config.toml
norm_eps = 1e-06
rope_fraction = 0.5
attn_scale = 0.177
lr = 0.00245
grad_clip = 0.5
batch_tokens = 16384
doc_mask = false
Each number is 500 + 40 x the weight over its row's rms, rounded and kept within 0 to 999. Layers, rows and columns count from 0. Numbers have three digits each. The size before them is the row's rms in percent of the matrix's.

# q: layer 6 attention query, 192x96, rms 0.0957, rows 0-36, columns 0-95
# k: layer 6 attention key, 192x96, rms 0.0941, rows 0-36, columns 0-95
# v: layer 6 attention value, 192x96, rms 0.0702, rows 0-31, columns 0-95
# o: layer 6 attention output (transposed), 192x96, rms 0.0916, rows 0-31, columns 0-95
q0 077:461577469527453503551461507446536486520474508532512497459445521512450461502479496532527510522524437526512482490440503463505538414532490463562543488451518526521498526555423468463501586478498513546462553521551632546500493445428568496478513412499549495485500561486470472462476541463491493558
k0 087:508516507458485497362492497475541505449517480536496505514472502461550483538440520418455556485475490463511507486519525544472470468412523511549534511513591524566515478482429488581587533460455493513531464506495542527582509467509503498553574548496423454440531489479483460495504462547490543490
q1 088:546439495528497458559467483502405453444457494592559475455526571485557412549471503484518452462439503525478484542439501547461486487548545535565504486497510537599488452504487499494486436565512506508479512462463579476569516468492460512503465428502543503507534525439490544496546528499505477492
k1 084:470462542475415530513489498496510459434507472479493497593423492516555461506550506470545594541510546522447457447566505490531508482583567480513472481525530498491526592499472500518477511496449497461466471494538506490552516552497473492551496632455415486534515507489494569466460490474475462500
q2 097:527554537567498606569547494482474513522489512437499485487434552545471487481564461487477478512571490497453497536516481503529464472552479464524484476526476468482489565516509545515412513498456471476487497523617439512499468568507488531405498461469457543533465482501523479417412449461483479488
k2 088:482479570541488457496447514459490497438477497459537496446510471500500497451531568483528530457463521494515523466461580559473589486549584495500431533559447498488519479484449509521585495540510529488548560504487493558517520470509454553510479464499568555453572546515497420453438565525522448515
q3 089:534561471471510585498582436487550483439442542444449527486591462514519475504566483543511487469530470488479482447501531468546516461507450560533546545514538478526497535424542446517542466488501520532503417519517532527496443469479492471430632526458495472513533481514471504522475537490502443530
k3 099:530521509500562515446561518432592501542548552468488514543490520481488501577466456482463500450479498450481526491538435490468520534507484431497520534535542425525515572542555471471467556458509531503531432484531588466497489528495391546457489501502547455461448514467488439497418479542471526495
q4 115:437469505456522425511436516542459537553512432520562462412469508507506486515488494472516484435456481497546508549392493483473552469379495480478529491543525515511502515493494467503482512473495516502539502500473504545547522470544543550578500494535467435538528591459500486427600504521519528534
k4 101:477499508524544465555461446440387528487489500576540489493515508535509546469481521581521461493515467505477448470491492501463499511503453600555468579462476593539499442496485497485504472562521473478426490513497471500527503511485486481502572405487489524553492541557537445461597550509512473465
q5 095:567554562513510559492462485443518429506476526470521478551515506507482512492572474539435508532526554481462532427578549506486505500523526460526551536463533579511485539512520526478503537493461510462529478425570523521500498559531527508513469554435514512518509442563473438492363506437477454506
k5 106:499513533494560564460532511462588521492504490508536462524493534510447504510465492425487467498479524435510532536496482445458476528472505450489493511549500411482489639519528498432498477437549497518538501546458482504466454532523463551470451569517460463448525442443519470467384518494511556490
q6 108:455491520514473405470465518560444510536496453534490529377488499502509529552496539475546462495456480510609478542451466516528533517465517496463477419510570505471479544494481499480603490522474539553503505561445533504481573452552502518528450539514459473497450584484472533490524493533558526507
k6 072:478522444491424480465490513486513515489548473543486495559551485467545509453396576458537490499532506463453498457502501526477510503524487566540525457459462537546558446467426503449461460482526479551482491555535497484529518393514473437451502502491588533514536436544481547567527510533469423466
q7 111:518549540534491606420487502378492460507540537441535468556468494499494504478542517456446536548535528474489564387548511494531512537503443467592499525484484506546523506483502513493500563448463527543551494439529521523494480500529445526505541530469466499513519468578508466503428481443523463509
k7 127:511536511461507523507555518479617532553477516413544459488478501441479467494525493440471520541473551489529504503546512472497489517477526365507453472515522415469502607497523505471497495466518486519580490517468523529482513487504502546469422575536475464455515507438515513481394488509523554513
q8 123:525538492508525617472555475428588473482497549396485463589497474468524510517539501529487548501557547498472495451554529479501494493528494492515529576512454510528507522482514483500393540440515470547497460408550486461496460576482453505497547483498486522483496446564485480570473506467491530502
k8 079:504567526509470487535529503631504524505456505522448502455516523521491569565594516601565492476505506518511532537481518424553483477530524456456519490502554498469475528459506410530510503514480555460568459483499503500520497511550559456470437509516521474466465525560494534525515493429527437574
q9 112:520437490462497426533503480576502547469470456550523527503554461570517452548456468567575477464497495501565434546486472515450520467507487574446492468522535533463515519535462500520543446544436481496424511513503516418474495503560526469495452450522545508413552518440478529487550475546487525559
k9 130:497437549546520445541443485534435509447533472570428499513544503584498481529467451525552499526515482532467475506464442541445586460489524629493526492459515571491501432562512522520489495537438532470417506485542507473497498517538483498561530444504543546499505501517497533489577524509447478504
q10 086:459575592463508508520594504480459498568564451513526458502472507439511426506471478515454422481491548473442504474466453528536520483478485500496539486535443555509415456474495537498503486505588488534438547517493576510532465444493567457466520543425465524505509472513559535478469508509528543457
k10 090:553467583515548478501492510568472562500554477536539474458523538486559509475552512549511499498448462457514407502491530482505433541420506490477492469552436586486450521481474507489486459508480472557471488468440428507550476493500579447447461467487475539551560539524545557418525467473501517467
q11 116:470509475513482515514440498427492516519525457546515433495454515462537476466460501499541513419478521380435591501449486504456502509468494471548595532506484476566532518500500512481486507563527521396472487515516522576511508498499479509510536390492529537500474525421565480424505498534467489480
k11 102:533545446529532463608471496478502551521471488539567471552463514456534566510460490473456437437495453454507530473467524493491490551501507442567573486509431573528488497470507488511503530544458502510502443461520469559465520504542498481494537437537459474465495585433543455494562492600478539486
q12 085:524522467493538465492494462557448516470418436512474522497489450557501520493443448517517447501539503406543509510522546458520495467503562524490531474448508484515517543497522538521540489516381501542500568511544538466515561518550539471451440457472528471437550485547538458440490441500431480595
k12 087:491514477536545440461468506433519499477617463542521526582449474486516441515426481474479544500530525469474526455545491540493496504430463626477478542503487539528502510501519582475496490533511459496540513528532519473496519423536461509553546504446546489509550435457475433549484486534490426455
q13 093:494413514524529534456517459481524571550503489475465523507514474617429481489512520504530589455540497480495497532518525422538519423536502512478536487434550556506532445512488449467453535508508515527486527552476437513422481550493415565469513468540514539487401498512448529550487526499495460481
k13 092:583516532532539506448555531539523514534431493457529505504466511516413542549504407465478514520575454486513563535542551430526482474486510546534513489412546483490556473507520490511404530439482536528528560493531470492466489541491487549575522487536553509487460435505464525570484428501501474480
q14 082:534451423560568536498532532480508499499516485555474512453447473513446575492518533518473481505550511501552563547493504446453528547425506558462539497482513536490489403488477456413443573456590490395490493550491436509467463546520515481495486489480510501522483514518477499524562433497521555500
k14 083:554497414455562568452522535502508534477406496426529575494524480529456484473549476474531471489506460434491533527546545500499519470458552456597513481524448482491619465494434429513456529517527499536508493503496491513486487509531565470529459524552496560520441505538519571444497529505529495512
q15 093:476526507443520496457509559461500489547523518492543467437551458469491502481507500473500483548501505443487537449437507533519531533442529466585475485498537540479502549508463509460501574500449445578521533588544561527499442512471572472460476458414588511486539482520483535416455543476512571546
k15 099:431446510459547507496441520521490538487555522505546440500434498491527479531512555483504505458489509461441487462459511557459451588452566544461477553527514495483377484501487529465443506499511431610521531530523495490476570504559531537490468454471498526485520559477553541492516491518436556452
q16 088:462480528465491516501480508468468488446522509477506458477513400449548556591581547490498586510530536458512537506510499519588504543480553443521491506492475446478443493554452482443469506452518499505533519559491503591446508516480495562434467479480402486488566477457490461501459502481526560445
k16 093:477505564478514449531490506419523531575463524443505478454545495516535530545496536510552485424512419432505534515499512483502447528406565445499503465529479427474504517547489470483503482507483470590566507449492519540521472569462573539447459528541473535459537547511516534521498598495504530539
q17 096:456444545576476559493501494547496582441510516573508448588443555540433519539528469497559500483553453368487512525516546484480532440490490558537534510494451451544525463477482491508488480499520525445490503498487437487488481465491476480532515446517447433528481484502555438552575511497515479475
k17 099:585479442533554472473540475461506516606413495496495477528444557550453499535528453543515500459501516510560573593569509444511528523505446526574510511461452567454530452507480483539518501525492552464525480449438521467503533483453509497488469516545452480537526443480476468542542499511538444459
q18 107:539481504548449468495531526505434513514468462495536539454501483474477535492488494543551457503538522508586545512468499443469522497500548548437460509570537524517471494460502590530494390474543503508474488415520457429621502476497486437519455553494466426504415467478466515522511465515495544472
k18 106:402471532452496476524524524497457445512465442513492636524489524491524493475555479517501486557446557444535506467526563490544530497467496509541467511554470526487501452480516484496500506536486524421451417515496483477508506440447566437513519540478521540553496524575561514522532461400512442510
q19 094:488521440474494511516537398510552476430466470492472462485530523527476522497550473442464401501493522468499486485493488521458467524490440514504538517469470472520534534501505526477490540581533492482568480547484463497542567444490508504443545430542429468480594513478601454549461510532469538591
k19 098:467559433536504474552476464442504502475476483517463412481492496469501515454419458497504505497540511506483496494413464523478484503514494587522575506494448451524545499503506534534508520575524534572526488502440552523572525472464453525499470475501518453518527452549496437430443622565515529460
q20 107:534466460437454466464566486551505519524541549487422539469533485495484455470490488541530536515603493490555442483514501471563512440574442540506496489461537503459475496524568557537409459518408525489457546511538553436492439552498456551495455506491539490531433510522491515482561487461488480518
k20 105:556440491532489515456564485551443530480563538494487601510506508514478498530478461510529518528538507523490494464567492468568479448567422567471495551547473480452405496491532548474460483505490511417459494504601506403493498514482473499562520499480478522510483530498484522558512451512529417444
q21 111:483530539526487519538576467536456519551465474521554546504482485509399540496474524524484452529561529524543527479527510477523519488475460522466477501452466576458478451461524475550567478534506525410500519534446462411571466433497561397574475558484467508496499485585477527493522522490532525500
k21 106:530463491436516523477515456495463548522498422476587593492516493526486448453518535481493520505453545547470471546617537500494539482484531539503531495488497486516477463471423481507556522521479503505520510517475493495536496463445573438516451535458452560546490441566466500432480405417540529476
q22 104:504468473513526513473551539517528505591512569570512499490414559466553508469448531505472507502471526400545536520498484490519512484531476550519490489486542452493559471442522427410392472483505458521476497463462557498506550533509511443485484449471540438560460527451489485556587464502480501506
k22 105:583424487530467557460631555502507502532423500489476492479441481472495517524483507582528415539482474424492568468554489484461554457542434464516539519480554492483503517476415475503458494520494501473454505502504497530533544498472546413477554465533516475499503508508539484541575518505508440506
q23 095:476508557524465488559438439551462517447469514527504453469524533513461484565547561496507432530548537556514518496531468486473520548453461491498514493510493409546450530510546518562552544472458528442538473484503485469466497461536463492509463592526543524532510406576479477426464527451504432553
k23 095:482467482497542485493465450495489524515510482497501468571522514470495412445517607432498501468386489590494495507552507465475473534501530480481452534545459389485491453531535517515577466435514474462536460524531503435482482449517466515428466607544495536532500461527458517491483484519495516512
q24 088:546555551387546440538486448467484506514504466502502489529517520410518438556521515485500504445461504462476474544500483536472459545522525432504538504538411559520505568487522548486530452537537525527496458432490438491478440504479527559479572461504426517537509451539548465462524457573509474480
k24 092:476535572480464454601534540505470534509496485544474497494485508464560495532400484501465466491493435537488417487443435558473476511484463450489482503516462539429470540521558512520555536531518571468545503455473486501520439559512501525548551443515506558503503539486512470399530512579459476539
q25 096:489471586501375479448509413467548541482564495497463501532463527501502467524520540509464556431535457519504558460492515492551533503559479491518583484505449483529518452458537516546499509534512560463509583516423561532505556424519454493491529535503463466501470494558487481552492487497519450428
k25 099:598497561470477463515528495531513558576436473456484496488515462411529482478559428519478523447486461524553553481519527400492492504539486405495550437487467499525464515478500499526517456470427543534551503460508491509581482488519590473439461503584498467471508478544473456527482472495516485516
q26 097:472507405516531452577525521565516462480481513476489511464473510502473541453468455502465498525524475457515501596483563449537497497449494581453451564464510477478541471532516461491513496485517491480516483513539481469416498511541468582474523536538460395485494532391521527578539522554497556532
k26 099:495540421527493478508522518450494458495497518486438546495482505560494567475476474501550488547572510511465530536506489511521525429533435523483545560458534518527607521542469496461486558501587480502460480480453545573498496528455476564448555503519506506518554434507502491499410572450516440423
q27 091:574495501511464501524424536521494437513476464473452496503484512411523468551478494520539460406457534582415475552472494515461500493540496457440526553482480470515519442508568503607533493502530502461463424486531517495477478532534522441509507445511513543590484481537549458494558505554440493520
k27 090:508478461527513530554409516550447486466562544535514514515565508402570550511462536493541474449444505536470503516516441513468571555541479470516464475542457514444569511481584525473550530536520486425449514432542499469525454532535463427523491531486519472508457492470469503462456471565498456522
q28 090:472505557458409506555453491456512534430458491495494507489537495564481555472539503437541561444487460520484529470514521526533528477564533403549584442508517489545536508445508486526519531535446548519554492478480475523517566517479550514576495431536514520546490530562457463530427520528491430525
k28 091:475537557473503458480416536504494522539429467508530473487426456455521447506482506469474478476496500571515602516554503493500462531481555470522493534500562452564442511460525514557537485491457549507560551530504520494499503539499457486553465487519496399456448482463434407536548497573520476556
q29 100:518483419523512506512525429546498484498477526523441507542480451509560502516446514561520480427532509463508495588611520509552548473454481543479515477476470475476467440536441449540568459525463466517506508429560561454423439527551469513445490526471527442505523483467578454544506509498487496519
k29 101:569543473524439436465569484528469436524543506529441513486549501452538549500422473487498480525484527458484518562528501493533565437467413572490519478489510495459567459541433486467522441514589463559492463496516580496497447459431454527486491542522471461540545448451506474512489489524502465472
q30 094:474438516504525529538561584522478527503581548461500573507459474478548537521578469553510518567485512523498475547459496510523510611473472504511379526541418510509455452579469524495543479531499469594494501502490485499509476568505484586485502526519505440487457496503539516525522517483486532455
k30 089:515436500515472480548518525566460438496491560467432551480539468578448540490535483501518531538495492467428514525482452533568541557432538496454484454472457488434434493486490473453479459529514488507467490486433462522440469566467607568463536543519460488477515528575508555472466539477463494501
q31 104:495559452526449532474546564505530479515473512533503468443471364469551514491547474509531532510511515451573583442532477492532539517502517496534514451461522452483566432458482489608495524520479457510461540542487489468523461522543583483498518494513542461437484486514487451425500543460543526547
k31 106:542460528506513436530454538493502537471540452453640490522545447499529513534487524491539532503513540487514586508562475521455520517451484527543448543523453466502490440471456536526526531576532418556472516533558526436481458477485547530467497411482484475476530530526535414533506469452525528482
v0 084:517534501503453477493467458538475465471455529506506483478466486556491543619476474545459599477504500525516501585498596532530470508474607471544538488419536530479490519453546516480442430500496505477493445489481465581566478462545460503494520583522537542489519574521537504498486500501486541518
o0 083:494485485509532462543540446527526517451439520496447553535494471554507471408530580515519536519534470558462520451498462411543599545463434534497499529503459497480557467454429474585456547475490549482510565515452483409476432527524501488481480548497480480490489543516492484571501542469504504520
v1 089:541542482456488575473503491508493523490506511456531415477505375515519527544451551537502548509548513509479464438496443465533448451538598483542521432558500535499579418546446477516575452523466545511531434493532476489553529512503508461516490474476526547500485530498504592494480469526486500527
o1 082:479505436502516485545477572488519502526495523543472555570472560464497461462515488463557475490509527483490476477401470439483527544494393497519476499501483538486398563511514571496480555524572521440443566544544460503477539507517491497492485485482537473548480492503424447480547521546503464396
v2 088:492469516501540565504419353475520502542536499498460559508520458489451534492469517546449515523449437543484550492609506499470453487548518523489538436425526523456516432517493531495552533448494549481488505467501556458453491511469528507528535473499481418485441486557454508489477535478526537449
o2 084:495565455537512532488570614557577493480497523420521494473513516498564438481548557449517454482453453450490469490466481445485471450481503449505483521522503443504482471525497532521445480521541392519482584481492543466487465480520488523498499504427536479556512555448561485482557473563490555494
v3 097:489523502400428443470491492518490480502403472486449583550571487519460543525478457493514502573538518534531485562542490518520486505456564444499546516538473483588439497492523483598509517491476492480516535430495606509524475461489542479482443503496476548483489517488462546537458578487467486508
o3 093:485479446587475495449561542471547529504602550419471380399482508537492454491572523541517507462506500489499492441510507469534575468503477514517538533459527456453537466495519510487514462489473455505494457587489463493518485459471491564458532557517498514506530490570480457506507559468506483561
v4 088:476483512490461485509546529471504565528428479518446504475473442504420501427437484474489519448568449495448519568444461496511477516513442528450559460475479509498485518525492562443458579441523489542496478528468504478486562452461462558555537539502517525532505402566526453465505582450510491462
o4 086:511521477488450455486510522453526379552529482511512466464471528559532539526467442529505454531474542458479523471568533494502607440548510471457454528557489501467502516516473443483558442520464468522522532514521503516525463541631566500467499442453493516452491552464471505545498458517485437547
v5 092:506462472502510488473509482538489472455535508529533443505519489502485447473512471468522549528397583529463532473510455551531463473497522510533566597527461480486491455430517508495569587427491473453565456475510548528520398458518545510499538462452418559526474527546513545455489538507493551512
o5 095:514442513485481565468517521448518539533494483476543511488473490466516505439495502522420492498520505454549470536436550533504497472486523541554490479527508481483564490488531531485467435564499520538430483528480533555522574543541448433509529575482496424467577491349494471457515510529565506442
v6 104:489436473443442505469537532533532568501457540502467473492482475489496487489480545467508478488487523427433527492464453488406521499462468514429522540432552496505508476474533517428423600526551511474522429558551532579538516499533511504453562562543472497523566453483543501454493500504489458437
o6 102:489495585465474551506509435463470412448479451516485534497510573562527508494550401536418476529508508560560479564500562515567521470530490517573538457517457541509482550550484449477534461484448504518435554489509508436517510466496519474528440549464447540488496511473441475566477493477466511506
v7 096:567584530432543506486506586536460547483500561551534522526507527492546510510539537489533516487474516464487394447508526554494464474543430478508511469566521559445522476506428483477494618505495516482492409460516492499473534523493524532554458498487533490441558465515472493469521541480591488495
o7 097:572463448536459487600428504442473528504498438505471519501524483548445493516509472439471500498488522461497559558500500409517529548461497577462471489473476479518508535501452501466548438508581454472461557498620473520543505473516489430562520521527514492537560531485446512465484540532452462502
v8 095:498496515473510468445505490496443515443474466500509563473467598450464492442500513425520520446430490494481489509554514489511511494572436500489532448528468486525565511495473524389526500508479549462555587451444450554458468516523495478511446545543415554522516449517501567484485484540521443448
o8 094:478499454514478544525539519478470428547506485449488503429551462522498505442461444491517502508547530424508427486460499523467483479454549602500533493509558513486479494554544515510543481475564484507466458444542533423570566551479503477544487493509567501432505558474542506448477551481468612474
v9 089:563488540480458541500504498499494523533467475588458523505530513565535491497455519492533516478517460484497465578581509455469454487604561483467497489484537533418492528463553479493539532442471507533580552536483502461527514449491510591498517560526395454549436468476542524470503437488503480466
o9 082:488468416516531495455570495475561479549531495476494503459519496548482444497496529552547470477384480532589576511472512462497502517468496519530522543549548549517487442539490485578405502522458442527466527525498464503493452447520497536595513410452526483462511555490506486454482511517469553523
v10 098:476480514501581537483434590508524456511528466528550499471469476483522534527508474467460489516550481526483514556503477480427480496537421567487482504560482522509515488582547498475457486492477539461564410528494434436427541540472524555561577475489540534516494483508419443532518466422539507472
o10 096:528487435476419509520519428452515532513547464514420500516480474480465491530472550514536445481464532443498534503529472518500538530525582408504494491556434533424488522515465538492535532524509478461496511479541554571485429488586530472508504444422458490561522510486544510471467552594545514459
v11 098:507528512517486552581434475538531519499473490474518453559437531532525499514497477457551515558458534480502500468517493527500462550630486516562531456463468510449536537459489517564562482411477437497517489461458456549521535583536510550493434461485456442497525431513496551499486481538532451550
o11 098:508453477421497478484520513500494547509549470550546569488541454447520446509492599498523516455522475514476481502436464468514492514405540522487472526509529488509493455406517529522491535601501569565470516477592530489519484434489468436535550487495496529522425564450468551441514482504469531465
v12 089:482497502539539583551417500492488593586545500503476510468444511481557532463483495495508503486516423516538450490482480451507483499485512512557500459508509605505534483487450501569490460463493575515477513472496471538521506619501568465515551489486554509481570438513455457532527528485592474487
o12 088:524533452507509411520465483496510424479502505543478520523499493583500509523510558413562482498512500517402508494506555486462520552466484571430494494458440491490522519512504568481571546534519441431503511463533580456422505502460472503477493532486548486599480519465551517456481508499416500460
v13 101:559508541490521458489463438469522486426521595531516551470479507465541526532479518531451564486537486520423505394474523537497533491527533503486534462464551439558515464521550488550448485493485492465480454506526597558492497518451450528535533424445432507534554488521540468431471566524482499504
o13 096:414525498475534531506537547544485536543523461438516469523544509572462513467586522506479438546493492380508514529524457497590484506458473496435486490508457496563485451483530494461465487472540431485485536533483473507520471473516525480500471539507525459500491474462526578614597442460495493482
v14 098:520479516550526497499429498476547519571595528445439465491453486520458516529548528528484520526514466485527480520535450516530501526527543530485574545492400500574511479489474508482490498504512512510463568452465458453471458575454619535501440498558533496583506532522466428493543488512446470463
o14 099:505521507460525484512533527431440483417500480533505479521493518521539472469481454415554446515507467570483518476540526567431442462477511470474437506518531588514516510491534498559568497496451444543473486569531564511473519560472403531488562479474540497494465488493604463523466441539526504490
v15 103:454515507593506501566462405531505450432417462572496480507484592493507465550527565500488500463520479553540528510471413500532500443513514475544521484480567467519480477476511524477511477514491574463485499451507496532552460563500476474529467491440542463503515487519603566478464569454481513506
o15 110:464512496465475507484537565545556545519476460431472556496476500497525542470439456471507550472498476450409506503499567437588458569510485582435505518488475469463569430436520475482502579499514491561482533530456531476466542478523506581456514506535514481473484489503461504521562501547523507410
v16 090:503466491562494475520515513539507498403396503514532528479578507503514536516493504477472560605422562499411552501476488493503559523473504459500468531480577529482494596521574527439527458502526439496485500503531526480510477457547456556532493412488489530482530490489538523527466464451438507494
o16 087:496485510463488563483525427533451513541564485511457503516518547413479507540575539517442484455499472490528506539519479483546415510531490589507532515479524420515492470446453432511439562501491551479542495453478498523517467509536542468448444553531447475406534463519453511527562504544545556545
v17 100:517533486508531452445539495484564472497508550526510487423520520478469523481446480505539585513441527556553467617578482511498490479424493489468521485529577523511473486474507511404515555440444491532529498406522522475606486481489489484567500496456447530509499503524524472477512462566488486548
o17 097:490460534504496552496552539431472549552555469502508485543503504512463543523503565474411481478453532489558544435490514495485528489523559518547482533519529512518501437506522492533431403534590430488481483520472446453459495550521488485477478489538514434452484551427446535465546601446504516476
v18 101:510534535584556547482514497500473478547451476508449487402513488506560536468497515497433498496540453514543503512506445427461496493506454498403446559492487560524497470483549509443514501424506495420454492481485477463449496495491447522501532458558540496522513460488529448506499412493578493611
o18 102:466503485438478482469546549469557541507527461552491483549528496445477489553462506448503489463479533477490541461555523470570459522509546496487488454493490526485399488565432481551464518523484486464519537479542538517462444530558592562551600484466459441498503465464525515458479562506478537403
v19 098:498466439504502460533563531406536522464524551451529544607475490508577529492545489543506501539434511464509447399521471527471558546488515549474494490487524507512481511470463526505555548484509500459486452464452477504492467475473513474524557483481480517428473581500564505534516565459387499543
o19 099:536540557536486497463445473570470533499546495538532505496474552508452463445504503398429507432511454509447476532461566492491487452465464446509510586498464484555505514507479497460475441466458579526519560486523510570533553512554475411491449562501503516575527443522458536475475497534525468524
v20 097:547491515521451443504510452447525524489493530464494409556446550485541523527508458582515608505485467502431465467497479542466514482474535548535497459514503566554544555448523473530478467500481485542530522384524504504558498548547526440538462473436418531557534472530518502511479500439473528511
o20 100:483470489481553497512479461495406475492541511584544561516501494553453514449500571394500450509496463463493473515488532501471476585440476556465513559561461527505476515449504527435549500474501478534487480581516426553444558551517489519446543541520531469500441547415521497466521492534515503504
v21 092:410541497532453526517478490439485505383511463464520452455523515524460542484504431561523478533563552501471498404470437489442432540449519549481506493495481494501486454468525469516520557508505496510520555425486504567514481542513524447567490505482508548540479509585422482497460543530563501526
o21 093:514478476475495473469481478484469460563561515479492512503431530462573474453435498471492546501517506435521497492494535463550607456475458531532484497563407471520522530485554583492554484490469517471443425539558498464496533556571500544479546549479433472574487500425541528482463507512506539456
v22 094:525538477521493520460602565501469521429468497444516509464503406508507493493502495499500402546543537449545563503470455573494499457472514484517446433537528480514536434536459520521560493563542499461495517544535507550498509490526441475460503532499542465451545571453443582522506544486490431534
o22 093:465570573478449512510411506550549520519556528481447513526497535440524499510504447499486582441565551534466439481501496418529512473521486490526565456457464429512450600486500530447480490473499545452478513472521451503562564459462578495514473494527499556512502467553496503484473529481520423500
v23 095:497554463454571497501445596529476540481439405523489461508467523525470521458495514495520459535529505446445552515447451493543498465493448510570497531539478468537551439482483517529523539489487469502499545581435464516461491464481543507431453467513455468514447535496476591512453544542460588528
o23 092:521476540457493504452460446525483472540496535436540513455547509424513457527471492485534544505561546572516475455463495544521537577567505482532452444494456505464545465541508502500488512575435552534486453434532535506523570493536457488532511476475563544467536445558535471463527428429479424478
v24 091:459476480399488487553520498519541483560574487523563567553473527534522551463555508483485554545504471481554512522516536572425524528442438470420500536493499559508494514548498564496505516491460506453467491508464497487555524473482544606468492480470555512504477543490444551556476537493550423539
o24 089:519521468559480517479547469454521536446502502481443453505557529515456483577462520559543441394510505551522515445541526471539529500482539452549560559523500413506568444488478520466511461492513456476576516478506503497527475429496518375544490471499455508571488458524545446511485493535480506526
v25 099:469527486514537506562500462490531498494456603509475529496525438525456487509500504454539405490465578554486492362519524481559505500493510488501510505479465440549468509477475551409422499518506480483472538477514514500497534434506490505566498552507581503453541542487569523508491553505591528472
o25 095:510514537502475467494469541550548513521456436460566464500471546466496487477506434485402550477505479512450513525510469466525532432529411488416494452517589469482474493448538487576521502464573568526507488550488513507542426532494479459513458570544418518491521527542445501549515541537457493517
v26 089:542446506459448494443590428489469463454535493517570514491423584518479493523503522495479494362430557469454480526490472514556489522529458535495482456521566447493479507463492501492547486546519461518496552527532477526497503502526519565499512463523407525453439475519493540479493602500505507526
o26 081:464503513480490542543493541523459491511521506461572519547530460485508494442489507559507516505487539514501556454450541503489448485490506526525510551493526476527593498526551474442486437449488593500485468444417424495520493462571542422551498475512514481467517486518522486513532402490466471643
v27 087:526517505562490495521482453537467518491518497478579558541487560498460499439495530507499567533486514556465566489508535529495466507561497452529522574478501511479491463566479510434484506607537532495438468531482420487479453467516502479508478474510444515435623590514429530515538493487457499433
o27 086:608504491492496528507502518480468456449422493505459555448530495536575482514606499527442519512517478494493513497514497449435440552476461473441458461493498469513506516452392515472503484434542508483546544453507574523538588560494506463498454521539568477494505476551525451505473477559494535540
v28 106:506479496463457508513497539523494522523508505503570431557523421458560479542492482510490494534491559513423512507422508523528513488484467512503502591599450564387476520503474452568536492473483461500527487523467461471549474551524463552486561462450609511535439504472551524514479524505452474516
o28 107:507527463488523500496526433443482493472440470575488457568503541447467543502520527554549510501479522438548486523495462575423518496464527517582567471470460506493546532474517498453548533547490566491482466498531500571464522459483493453463511523476469453510544497436417496499538455556595455425
v29 092:432525466559473438564475554523553510487464587463484479509496554446504559473447514503548440576571520494544488507482526531535498504454517530503497523482493507563464558461449472491454501505476497519433506478520563473511477566495462442495540482451490507485561619468444472468532593485469527502
o29 092:486529549435543462464476486466471608473576442529533474516488478574459556547547526455456520445505464550449564469545481515503568555489484516467504438530482474506558447480569470488523451508538511489532457461525506481508509529470467525429419532525513514512472460530474511583481456484518411507
v30 099:529468483531587566501446562523420485489486482480498552483492539562562512546451535550481519434533497498409508398505453481488499458476536516469545486551521553442494529474512448478507498544537521516480546561458477505465503446560515508537502458494511402506525530502467481500414409487460503503
o30 094:513499547513470504491476430476515476495494529524460476528465507450501527461517548437530499518511465533535463571434536490523467662499377525508426528502427472540574508531453530580516569469461542477491461486519488542485508525490536536562467503487487532441517498509523477438504472506478538478
v31 085:447531455546491501517436509530499523449524526473448471418494506593475524474522513511503500522489551519493510566422508480489525474471487472456461423508452501418484547436474497470495532502526484539518500505524547488476530514496542455564490392515595454511504557533526545455493613509498493585
o31 085:555493566460448480539510500440510547518515531501530509579494517423501489521398486449556521522545447483473536503530486491575515533532501559497483518557501476559595482433539468534543471515432546458448510453492479493583476531489484501423439540447472459504500475494481482481566473489434455485
q32 076:538502576492496477441475510484517447567501411505504469463513486490542484509442516480516495514492476500449460608449497541489475507492477509518464481520521488505533483537469500541415451518472545570528484463560530533525490481582433511520520396462450457528489496528634548496514494458561516551
k32 073:474505485458484378508508496492525526541546519522565506447530467504531541534451492506569437557507485501424485498455521488457493530477546487489429439554494433486469574539499473543515546503492465487592501584402512472529451497523525525551497464500521529466486589495527574523476492513536511544
q33 077:568526546473456532512530523437512437495498469495497482451536507484591463490550510550460568522500510538495446499461444493473484436550486466491545483391510478468511472536458482501512492432498519495520533479506486442477507524490513449525486534505419586482477424553620539555516535523556548469
k33 077:457532486493596566487520483539444432463508481464556531446531498504524590478546504469425456508513529517506543453528588422582481505502537434432563481479449492506531525513453560472502465442522526514535467540510534473516524434435484484519476564507531557495446460477487476527559499490521514471
q34 085:469531482454521489543492472454541445425535517572520468521535508531587467539490539453547514479497432521494466577517418506461426479475494517554470427455457505505459467525500476504478483524526506478456427459465566517505476485514486547534489522463421578514558433533546492520474598491488536465
k34 079:485537472440462509552507542516525433471527482460567480456466414548528549507579497432467509484503507493565508481485560507554437480490447503410498483561470504485532586459482551548512424435467481496488429566495533468507472493542485480567482529478568498541444501458466488469502494535551491465
q35 090:460555451514506537515481497503537394488505538519506422494438493488561484471484469504536550552532460480508479492502434508473497506607553514491492507472480511529523513472525516452467511518489436550444447494484515506521487466466552501447479482456441557518543453545594503589574563443459527423
k35 090:489498470488593568478493513541555478509499474433550526518505538500519503446475402394498522452494522484598570438489579449536518501497455467519506472483469506514473497425466572530504500507572477539523481510464491456547527513578564461503439564518560488508497486523500494481557458499501460484
q36 091:451467456539508460463461472544521571548482421507433500434516426492516543480455495507461444424492501555506458476534478523479574524465504526467569495509542529479524466518569430518564490495478570505556557526470479498498505531551563494490458501518521421456524559505460461534450483534531510593
k36 100:549500548524397435548527521479409544484464516561469449492486497521514569502509528526487590535509486459471502467517455536568516522511546580484525456507488473499549501516406454496525526504430493499504515461493483525473472483408422580540543456491463504516543532556522491479475515438522499560